{
  "num_key_value_heads": 3,
  "intermediate_size": 384,
  "rope_theta": 100000.0,
  "bias": "qkv",
  "parallel_block": false,
  "init": "normal",
  "init_std_qkv": 0.051,
  "init_std_down": 0.00466,
  "doc_mask": true
}
Each number is 500 + 40 x the weight over its row's rms, rounded and kept within 0 to 999. Layers, rows and columns count from 0. Numbers have three digits each. The size before them is the row's rms in percent of the matrix's.

# layer 7 MLP up, 384x96, rms 0.127, rows 314-383, columns 48-95
088:569481468487564543488519552545480497474434472482590502511490482448504520505495500502508618527538540491465377525513560468562527406477446538461489
087:492531491531481511435542498534504558529495492533541457473442482448533543477479486503488480432500509573459485483495486504472600466518506519527512
104:462467533527486531479525490489490554462488467494526539512534505470454508486397460518432553453568467501424417495542477520534494464517536496516477
098:431499525471553490549495499477548510460456520500438537472509443496479554547523498545486431472520463511542432497593564519470421558531527411441525
102:461531436519463563500525459442447440537530515509474497508540474523528462543520566570536595478552525542489474516454462524497506478507451492488522
093:552509514409475467527481499511499544513446532578523511477571568485430519549504472450466426540507483491497495469539522481470464491488543464484477
107:575479547485459599497501462521460538529460480544509460483495503493486507500456477416527566543462507469493493497483560485528572411550549523474431
098:551533458512489560528472578514534509566518457493553514491539569490506428517510546521537484505556482421463538478471513457518479503467450490475515
093:476547424419492475419556504457493554527554492474513484542520409486512487564547543526490478545554502520517531549458514482511484531519490494531464
106:567473528457521496542592470552447564493606510517504526472490461486516517469519498538538464521463569495504494527434522515447543469502521470439491
099:433583414561540532497521527491495448512554542509432483462490432499489493499510481514486535438552575533532501445473509521511512445572491470477473
098:538459454485463533493499472435472472476480487483505446427503476485431475490581492543497413512483479462478525414506527477472534550496540479497539
100:545423529446502470459523569513532518470518476434486448519475534509550551460402453472537496499556515452562520552446534472508565503497520534540460
098:516458535502471519466541517456544488495494454559517478449513519555456479488530477534456527537427532571507566503531452499410473502473514501444480
087:468475476458549534529541427554512405522503463511542518450495431468458507468492480418491506570476527509537439530434500512478494562592463567398516
104:531520505614563466536582592542514507520469530481501472511426575472539505493506435523554465506495533565502496529466478488560432415514473424441573
092:515580564497658490493476482550514445519521558503501489518452499567479562493499503475434515539483453510579494532512506560495536549497483477502482
101:519587499548520485469530511508495392486497473502487481467522499497472500453476387478538448518542495508478491576513583439505554507532499535486498
095:481457497449477473518505473564564502472529512476524487483493542539578507551525595461493493437515536553657493485558535490411498543509497471499564
092:466502439429523499482502508441475454457465494475477494536518449545451548497460518528545493552488536532419500479557492531446631529482502516447538
114:530638487531532487526496504430453467537476475494538470511490447540488564489506543480475472467565479491499496516539505449524522444599567525492492
103:522529528541508541464452614495573557511427449457557573483526562513504494507444422475467475557543506446520580471538518518476536483525509511525457
099:515494607512521498438493533511466556516467517507503525547464554506463482448442469550463495429494530615462453471493513500584481439448481535451515
104:542550403472496442516474422482478452520491517525579568471496566501529474498548447528543531505488498467534499519509427440385493488459514500467583
097:467492478481469498470533456530422527475540392515487493495527489509537537516480503530486452558555473575474529445562509492505511481532537520514489
098:518547497515528488504518543527470532496472514525499469562481576596493520510482458446504535427476529454446522467476514499546515506551485492494381
098:486432491483536464456470532481520567534498551530498414482514498542498489507591448536565545412458503508513604536494496445434515523488552465446485
099:522477473533486520417467467597577480501574496515429458492544479507550479463449519579531540568558414488513435481563577520453430496443435471510464
106:486482451451480497477477477498537575490530505502496453541482553519504546471451437506537555512449523476385526446513479582424545489569577523507469
109:445500549552481414471512539452535539536494507518520520513537469476519484480457477509488614455528514514561469497480461421474513500536433451532470
105:462591527478480516533470498447527573476425526518488551479515556447509481449526490479500492503510524503511526553466494521420486466450510535442489
105:495525510504459535543556582540537444528525467443461489492515440497454491526475577553509463524541484474566462518590560472511515568498443470567492
104:516532490472547462579415453526520497546494554498501467604482540483503513493534551475515444493562601426415473483484482608542452527543461495485480
096:500472516363525532537476531465497490477501513548439524456498440488536429518482457480533488512531522445545508478451473503458566526513464513475535
108:549481459427482543380488522476439491507545512554482485572561458513552528504438462448524436484466513514436484519448498473477463542546534491494449
106:574545466524507458518422467539529422513457541527464505489495515481498469440565453454557501482450452515542387484524478473557459544532465482495500
107:499505502471481452465404553551516558498484562538545544543446528514460534454511491445525498519528442551453610473502455562465445426529498534521499
100:522487473551503539459530474499505553479463514524477485541481540445497527492566476520428455406556473525511520521491534521501476535523491523537439
109:546541463502493494521537468447467487456573415538503452512432567466520464461487510491503539513483507551510528511451501528525576475506534510481554
102:519546494465466539453465505493533488527492435570528521464542599455583474498519457523500557551444511488447484493461492513537516509539468559532529
098:481607557468428499518561586451503523488472539480455537530534496492499460470451463491543542523518537533566459473474499481483545535430575480525540
106:481532460491556494473514440524434514525436500511453512571525477461456494492474423487566417452441507508482525475543484404516516496453519583507483
099:515511567513576481519466515566511584386417521513450475467463535408510483518473527509513551567536551531528447517536543506508496541471487516510492
100:532546535491537427503462521447514475486519497451483473463468550556551436492452497514467506490451496462522547517536544465493520502475484506558523
101:531511456509570518506512544448426553484519522443460492562423507497491461476487456481515519490484552547393561487481531468535522482415516485440502
105:507470460421466500445475491566539429531467457533525526527475486471564488545556524484452531487442568457534529551571471466503435522471508497441509
099:564557437519534474460558511494565464563496581487523497466427481501536548519578600439496468499536453530511545517498522487484535441517541482464536
108:457594535495409474571492524465518560517444536525489490488530452463504522526454493439511532466491538537552493485554446495496467457534547503533496
099:485503526484538480502522511489423528525581469459527560536420480503406534486471548527471528513441517560447420540528483575497525451552545538533488
107:507467515447515426488492506508470490494447527491456453402569578479532484505454559545466414538513542499528552512495482561452508493502478504509480
096:513480522499474464502558474528537525512566421516500538497539445572521456431497491432563507501475511482484533443436523567498538472519530462512435
091:454532619497471447456458491464462526504492518419503472495486518500517526524459496494460484500477475530592562522543466454520461514438515523524435
095:423539451551510545505519572453531576514537480422585456485472525554503502468505478506469489499544533479395451549474506510524437449485516469503525
092:494436516497457520538476518471486509435530519545492505598440512485578458423445485451586509429482424524507499554463462458519506478490452487552502
090:557451509513475523496571516527418496507489506554484548456558419521488417515559483462513521525429467439592510522548452466450533453428422508511479
100:472482536515552431517501500483521468552481458510526481428497419540555481497514503508482423468555445476548440490457491510458504539531491490544497
098:484549536491526477509569511512529390486508546505520523532499505440494547513438370426607435482457497584498523511465528476502541485519546523517462
107:583485531519542545528459470436532561477479525500526503491563557500474474529506428454484496459451482492581573518519590427473495538527573551503512
091:552517479465597531525468596529541509512459485507398541473459466451494480477476525510490521477482453454491501418477460574500530489521497552475512
100:521466430515547498545524570480498488485543497520478482488560439531504512512485520433465500532483441590533501491497445482492539462471420441502487
102:547506484487441578521577501532513512501425457493511539388471497456530522458523451508586510515518463533551495469510496445532504475495450513472451
107:559411473426453526509536491533467504541544540510514571477433508479455525554545469541547496499487520490476519423499464530531573478453547529524497
101:521563515517504582444472499516468513540506434573577490575477500564507587463517540475601474536528505500493463502492525481469515503434451457553456
097:461502537481471533512525514485460539448427567487528470474521500535485535421516501490526463446527556537439505501462503510450468542577495530463470
097:568566547510468442506544525453507539548508523459464486477507602506504482530477396435465484518488486554443549561528515511473447496487517536549460
101:471525563541498517532437530555550459465497456496519518485461510434461540457455342472471533526530546547452489493531520507562445552528520489493499
096:480536490469463509515495510448542531461489543517490555449447486531560539485421490504449533435547574433489517444508518456528539530473540489480490
106:422552516540539493503619457496520564510549430467495571543484512534516460503457552474436486496564471414488472562510439522542437453481473531531542
099:475451561481617535538479481458449507471579533412531474474494463501517516531456491441465425494499479497545507522486576486543433548476489523501529
094:470441527591451549562497556515451478457528437432465523481463567570496449497479493530542468601476453541504534494521493503461462484526459489550523
# layer 7 MLP down (transposed), 384x96, rms 0.121, rows 314-383, columns 48-95
090:448486533531473445464526450472483477459535536482484500503436620534559451479587430433467424537481531480506522510486567568503436496499508448523509
092:552496483524418565482614522437525523508478513503579473507472512472511469482498499464510509478446452501433475509460546502563604530511476475447437
100:481530478546562455451527503549517489459548512536473487512563585559530536483511477434492525472428471510453537543494470528577477508461578424443463
103:450458519540430544532466550548453481464516459446485520553483490441482499530501477549501421505445551481555526465472458449485489512495537581472530
101:522495488458468493527428555523494464503526537471517534567559442510497529597500622489492505442542494534490543491433493512568475561462431580480504
094:463518548603577488496514487447481490510481590553504526476507522473549497500486543406447490452477472505507452457516525427459502491576480484527450
105:566488492512468570482526451490577440529553529449406525541416532478501520507553459427569519477458495488534534456537593458521523479508489485506475
105:495459510565539528493554502528500497501508511505488547516478498502532534514485551488472467548545561509496529554474383503559503513511448469548493
094:529505462521475418418528467524561515440514533470514491545521494458464516605541551489457550509568494577441513497490461477559485476580509552474551
113:437559542492501533480470563524483430512462465450470522494491518532431494486492459558505495488487480535494455480595540507548556438496497350449504
104:503518534529458430466465524442566492486562496520525419498520457515521558523505511522411521479506486504441471476447474582519484508514432437493440
098:527467493510487494535485495514578437495510507470504492516505545595435461533512540495548429489472469438505547483535509425509515522449556517501478
104:553466478523511557494504483496529490505492545507543530447510509473464515496559405522496574466534467497508500520569494547496468562550520448522573
101:496530452536454491466462408501579488421517464537412473496456471519544441468548497541474490433518554453576472490516476483529514544529541566509452
091:502457459523511540516491462553436547487503491505420463490469475491478466490485569513488485449528546508535472531527467502545515522537456527487534
108:593529580456577457501500485504420499558490534443427516462530559480518545498489525492511458542489499462502501492538485484521520455513494512493454
100:517478545433430553515472548475448474589486463476567563549420507464511545527527467527455508522544559546559481441506498521453504512490519458487516
098:562499549511574510519528521519552423487429519496485517479476472517410471546490510547475504499539481506485550547491518455544487539459505511470467
097:499498517508446467475435529545385467528502505491391470546483423437457479557514454551504507429477473457577500498493499469498550451446590534475495
095:452468464566485473498554460504453519527481520536503534452434524512496490509494494491559511475563483532472545485530520485434510535471507487538527
118:518504474478431553499495468448527511482466503459487492497456488514605596573500551473474482545531506497479516462474572494577489490468512560485512
106:486501457522483433567576454470435516440550410463511513494485506431443478500477448546472486532493510517552584474478480573524441470570547429476506
098:544492564475560461437509474570556508490494499503442466537470472513497478508492473507503504472462522572495451479587459537527507500556482450485515
104:547457485526469507493474505595490514568451477456574562469456490505519449519444389528510442526478518467518488473567505409433500465521556423548516
093:567580492559538484553544514515509482474493471505503434547460500458453534527541496516546500516499608557442559480525523520518496566472573503522553
102:542444535470560458540569524463590468456490557465533489529513448480484457514461516520585524444534411430456535444497495463509486489512507516476452
098:532528489473487528515543475570503495502481456442509506535540501438489531498463519446541466494466550482458472495458489443515479413588499551507478
098:471500395438620432486491554456565512445491553461478516461503541582522507484478516536528476532491523552527461488531528565499504480485498504491536
105:529517563524519511514488483444509476452550527540503482515535553527513486451485511486478479538421524598518455504507588511485431465490538408485496
108:565538455511461577521526402483492504481455506555606524520482546479564474523467533461521552481449502534422460542484555521424447591524486518554450
106:469488510538488475509477484487544513501470460537471492562517509394493459521500447426464566514500437489508443478454482430486503525487490581540493
090:473472548515466510499467434550529525488533484489471495456497490499486536558548394462514564515455528542519570497441465516491466503506596506465470
099:566533505470473421493440470548475522504475561554496495557530561462481561491500530492508542548489540495473560550478514529541443392464468505564538
099:449480488496569515491440462502568524562485535446497499550473466507558531534545502446537525470495484467473430493430548474539497464473505569543497
108:533504427553472499498531481522493545512469515509511483447482442526454504451473470535448507485531466431443529461504478516457531539554555450517452
106:397544514490595482477458506536504587534471562455466441538527531461475452449497431519479476516564504539481487521504483502499557582498484481438512
106:442506433467442484475415471518445549524534551515499503540551498554504510567464488457529536489539526508470485457460484451506455423462506565440544
101:446519540498500411493502505513575504542565516529430473495494486539497533464477443456456478471417586462530471551502512492526490465484573543515502
108:472589496477524498505470509486568502540520439520502527590507469490538461445531478517440582509479447477451474487447452468529454488491541477489549
100:513532495484454496513413499538537513533503499541547485505535436485504472565433584536479451443511510522563503537498508461473540517451484559443474
103:516505500490494578532465576432498514545499489575509512476521520498533508483462459513498543515504472492535430519441469507466506547510586591510510
106:451466447592450520476529451547534437508454516403543565502486546403469473515533494477490498479476463542472480463526554472488516492534471433540543
093:498528459395483508557475469449538534493460519498448508497522502455501483496450537452521510526506499444578524505431454473549481450533477531474513
106:512481520560499511509445516472504453498508504533518455479482451539537457471465443464430469488438499565524521434503522507401527461536556477484585
101:471462459509548527528527431494471432546457465544556468521530415492485543480514495525442548526438445489494548520495553534508542499571519514440515
108:522472518486510464483557508546465498443474477549463518531524552536560466473497505541426576555426522512566543469499516500514514532515492474493487
099:426509522454565451502523523481406492473445473498485567470502481529504519500449497421466569546504491456584472469506541520598469513493577554427490
112:508506501484509405479483513498455580488493491556419482522520522535511547507490503424476464455453513488509479483523537449517469414509430515540482
101:556448490562504466464550459585493486517544461584479512519496502420490510554453525485456510482532542513550473452506580481522505473536512477534479
102:505541477399510543484533480571547493505509524499468525439557548534485484471498539573443491424402495457497450544483527486534566492524486554551494
101:514471446583407500553531490567483541491496515491482487504462514563475498483488496450462497486542510471517572457556502564449526538554475391531494
091:463401420503549501463536541494460501475486477557531506497513530563554550492480500461510526503460536561489516451520519528418500462493505441529415
093:485449470602535469549584508456521490468472480462529509488560527494463482545471507491568480466433475471447444533484478483504506491480524559441482
096:459488479466504524486527474444452471503433489457498469580476531456552496457519486477534534492484470580502575434489492511564466462567499589538508
089:486470534538539560445530537529482514457496506450513572470558493447562449562519516525545478543454483444531531489496484484484527484479478562479566
098:457451487513465563554509471527568498513541458512447472501521498475515433511541559474476567424485501466418454484420467451535480506497513555474464
099:490432483466572517535549559493519550508537471470473501476437498471454498490505446547491505479553538481477560508503456442488464539516536542506539
105:521548511461538510535483522425480531511483530579510587489471499515480494492545521511515495510492395472512462459502550487496477581491566562554548
085:524491520575455522546542486546520478481479473509575477475440494490526505495559522420468467525526526488523527427504411495477430497483544481490469
104:484563498532506533485542453455471459527541481598500542468504501513458488495511556492364537487496438468486467486507518505542504501555534507471507
106:506501538503471533514468498510539523444497520467536534459548474514527528536559485511589479547512444491556515503506502454477433411453477430466438
107:485518461401463443512546525458586501539521504540500527501527425496514501571524436492539510525483535486457524461455516481410541447549534509505473
101:528536472529479453496438496571439552512543496426533471555509478467441489431488473479583478532524534508508388519527484515427494507460468460452495
100:528506440451515536492479471483503436469551535477488530490522495488486486511449521511498446495499485496460547473439475534501546463433517589452519
098:538536461501484563475563476493472502493485566497506481468463515469466536474509390503510533547539447541579537475513434465419547551442497493453506
101:502473539507545516450484539542431463506524446513500456489480538527545458444520457502523503519509587513537493534565590510451528562520499545475564
096:487446522548540484552533523477476477490550561490468502480509456519539499455468484501493485503569593404484499470481461479583507466533510534505429
101:477555531506532512443609496483545565476561517490507520462484531529484421502506566534549491500536439517516490542459537531522551567553439506451460
103:533575538483473463561496553486530554448529504516510525483506535540405560484513481469484472504550519470481499492476415527457446469469526562530496
089:504517522528501497511544516462485550442454445526470523488492559501446529480455531527533456576479454476564418471523470457436559509454451468496488
# layer 7 MLP gate, 384x96, rms 0.16, rows 315-383, columns 48-95
099:519495416458563525531493478455551506547497477462429511499540402535420460504517512470496571502493472529460494505534513491496568474559446511525479
105:452482519443510548570444428506572486513489506431545552452477454495483501460438506559488504528481555520549539504473487441473440546546491505541607
105:512478445493500547562526547462506594513508496458474499467493476525474583497477476469567501554528602485462466505426488505485548474440544590481489
098:468524509530521533486466472436543492534515510473529486581462448484471525563495525467474504475536531554479474429478574435467577535482514520503487
087:539540514455532492462463504482542562523466468441541483502516448400505522553497527562548482518461514530533528448552502482483525534467498531516546
124:463483490431476490535441580518525530481533567455497468483486479457505516501520488460527412509523466497424564477537528422511542510499423560469547
103:537553562498533463538418462472432578480482493447557512584537512457502572531475526508481475465470509440536632472404521506511534410463503513535470
090:458514544472449508535492471511505479523504503538479456582494470531476566552486455461428488478494556510489524454466564553545533506506423475547542
104:542487543474495488588470511493473498452445498422492522476529501519430528532415482481490415564458509529525537480445528520497556518438553512527501
099:482560548517502535476510496424576504459431529395490490439504490414499534553530495422462528475501469527526484436468530502525527522431460483487476
084:496489440485516579488510560498510474556541448486440468547483502510506543487493531523529456412495510513454465519427554449469424517456493512550558
116:439497532492545490425466516473534528549477552587522574455459550541490545476553430474520520499520563498515490397457511514537548526436512516515498
106:464491525550458495548533434549506503462500531481514584483459514512424470595563493431483542454512482456558471494456491487548471496472489510547501
087:483542478506439495536505435418377517518589529506471530489498555489471476584506432429469482524501577510452499507458558492541500480487475506511456
113:560493563487520516491462528539482544506477532485510444565529487486518574529492550453508520546502535531494494475543512482455513433459407551475517
099:464540552577571509595494484489482571542515460444537550499450484458524538537499477543540457420600574526515493446497533502545514482544516476477616
088:505488529489511474460526439471491452489466555506504492506438502531493513565495499449479475448533511548454570479446517504580476549460499493491502
091:464574453548490535498475553436521565521476507542511576493440531521463566516522467551522533478506499599510539502475449520578551564501468531545539
087:564543509510514504492487495515502522535469439552533456480463481486437529493624491516573496470498555576507506390440589503524520525555450463451514
129:444511537471454559544432453498555516524506532501503527517499482489472554582505537495469502531549502442485595440477541471546493512462489552622576
099:488511483495477586492509457406499528472591503472529483539475516491416500572514481517559501430561513523402546488480429471521549542515489556521481
096:547597464482528557564500524506506492507464479367465485519475459480515533463520472468500508575505513525472528463469586518484528510458539513537589
101:518540523532503480478470501485555477510493537481472448575563461513493548617514575504456551468483574514528521439388512455540476474504467470519529
100:470519511476513534486477523490507481477458478461458534512511526425476592521406446494469517488512503489437538475562475454548493515541486463520480
100:527454485440508509498454514491540465490545561527502462516565512444545421480484461530549506420481437533461562458478454468443559494526454519582509
095:532506561534446499513508468503554498563484596500471575449550564560481563449503471445546469546534431465466426464494529572519501549454475536493510
094:558518429459462460543517487462449476486538504458447509508536515494521560485480449541554446544475564470451567550442525421491475480461468551530505
112:539533518514415616452516475444462590525540500482525476511492493468532547559521549456480494498517454532440515493485456486476464508437465560638482
123:543460489493504575499499448440536552507548538484517503422481454445443449529463536490500530522518499534445488446450517489486567500498518621490556
113:500486450501425524561415474527488530523464544373511540501486416528495492531498510484604475460499542436543483467516470500517519465453493510528539
106:548506520478471544537469555516517467598550488478470555482559484502526483479466480494563500530516481424497488498519506483524528481552375480496561
092:476472519445488514485467503444515540451521480503525530515421492477482538539552467496490492438503453405578537545496479557428551493507508510531459
101:471473459504465477496521527485522569440465466451481448536456542510439512548572581438520436484473450477444467443537513482518495495477472572528454
133:571497479405460556523458547433530573533450541510517489481504557498469533560528503450551524559530549481450471431474477574494492495512472648515525
118:559514487430524521498488529425500552484439523511518493516472482507508512510543408487578501488556515460537470440503513479596478478456487613579588
098:472486516481558551484484521483461505535518431488510468479524457528451563499452478545543408482553489443553495524590519471534463483483529556529561
085:467469555466546488537468433535487573543473506465465526547418459486471515482524460511505528459467551476458495492539515424497412522511470485510585
111:564508529495462486550506508496598550549441489464470495572532459484455516557567514450527480511518485496550477461487503550456494513392486536534518
095:527463510511515409568472464501581469451440504489485482528545507532517480580494524485530470536476523510557466493519485503485504528453486467502479
086:523481466484469506534528455479452463518429443436435465465461423473467552543427420517494429484458519453497606539550564429479496518493488495439515
100:432557565468535578530437448463518469495462473462476507514563541512438509558527530476460520565544530477432479456455464486523496484454499517550507
103:459572566434513539491422503414565508542501521453527514549468479582523520532470505495521560527476573546485520437557488523463534523487441460490487
104:579496534556517595521434483478547448575483486603460499451472391506459523518494451466544422543473564548482461476494518490490552508503469502427595
101:579583559493459460556445536499502569522472525449419527487463564495524537520488436546544489483538492491588463431487460518537510496457469553530493
089:480522469518539540511493489576386498530521464504525404510494446556497601537544480523524451460511555546514508527418517447508536510492477525460543
091:488490530527482511534455538492514430579504535572491499438532523482480465558506589542584475554443414494503480522473479503486570546483464516441574
110:514558461446546459526524517561501468473478522445451465444548501544529566512459480510462406474534473486577516440459511433541462514476403502523514
091:429461405469457531515553536503520523491500515417477492455554471516549462460466437505542436461454468510525536524497557479533540488489471505540481
093:451586421480530467488518425507494498491467522506511502488487534460528582584494474519480442438522521457464475486455496492518539538452506522487508
092:527582425479520556462457432533497494560536501504491519549504493506487599540510487525572500506488513459402457423512494500434519532530473512443603
092:499456451554472549457443556483507483548490578423451534455489536532485515522488499475469431454465467524547548517495516487457563472537528516460470
096:494519512462441420546439487516446511514472515492494478473463493549451559525497425521552498528554522487506571500423466447472564520525553513540502
089:502515494485523433533552479522466459504537557516516405537462495537477494459482498497466518519454496440555438395441535524464463494480471511496524
087:513537416530458509523506542467502525501528511549500412506519413530495547515570431523512405446458520492481601405483504499548482484460407509527486
105:496546472537475525509478543482516502484501500490467444545508480526522504441513486457491534534518584461453453437490560522512569476480489559558552
090:560492480492484499479499422539459529600501513470512565500560522520499510525495438440486542440543491483448500396502535568466440489487506506434523
105:540563401496516541484519507510475474513432580515503467448524494539465546523497527524504445553525494522532531465503552500522541494442532474434497
109:565471443435503534535442514477519530565545501438440527486493500457525491491473538529546532521528515453494539542493530503552621466451386562485522
108:465487486442483452520500448474560499474521537446506475504564476509499529538490489494528467537526486523523492465544441461525533488474507561512435
090:542522488484478544453499481525416551544510464514507482498580491473480547595511589537465443472489448580540558465521533459448452474523447500428557
106:516529459425462473493485514542516523575536520467443523418443499469524519571537456522516427482609502497426539541501487463505563511481494489484465
109:453565469495554522560479479544596491524433452531506457455501501465484504569509503525498511487463576527548466474492470445550564478463513514552546
097:470529559503488525463462502453481538495445426520585483445440472446515566500537449580516479521515523462474447455560477465466531468503491521573560
091:524524526437460487546529599485509501494464462490512494451475408376455520554535522529554513526456486534588504492430480472418523549495500509529537
105:499536450469424483583459449456526578537473468472447479499508483497445489506553474541487489477545476513463505437478491531515507461508540603515516
098:526568521512378438543429526491534459559499483464496490495505462496454522513530493511438504495528540569539491443486504544504527520498467542541440
088:545451466436488537515516462457488466490512534432489505408576499518454525531482506513481462564463589583475526513488548435461491471465492489503473
106:494470526455497477537455548493502600457515548468560533425442536428422584553518498496528518522536493522522515457543422477551487488466508528557520
101:449527474510563503521462568542521553523446523548567566484409477483473553489494457522491531409526542474456495467497486485546508514492500536513550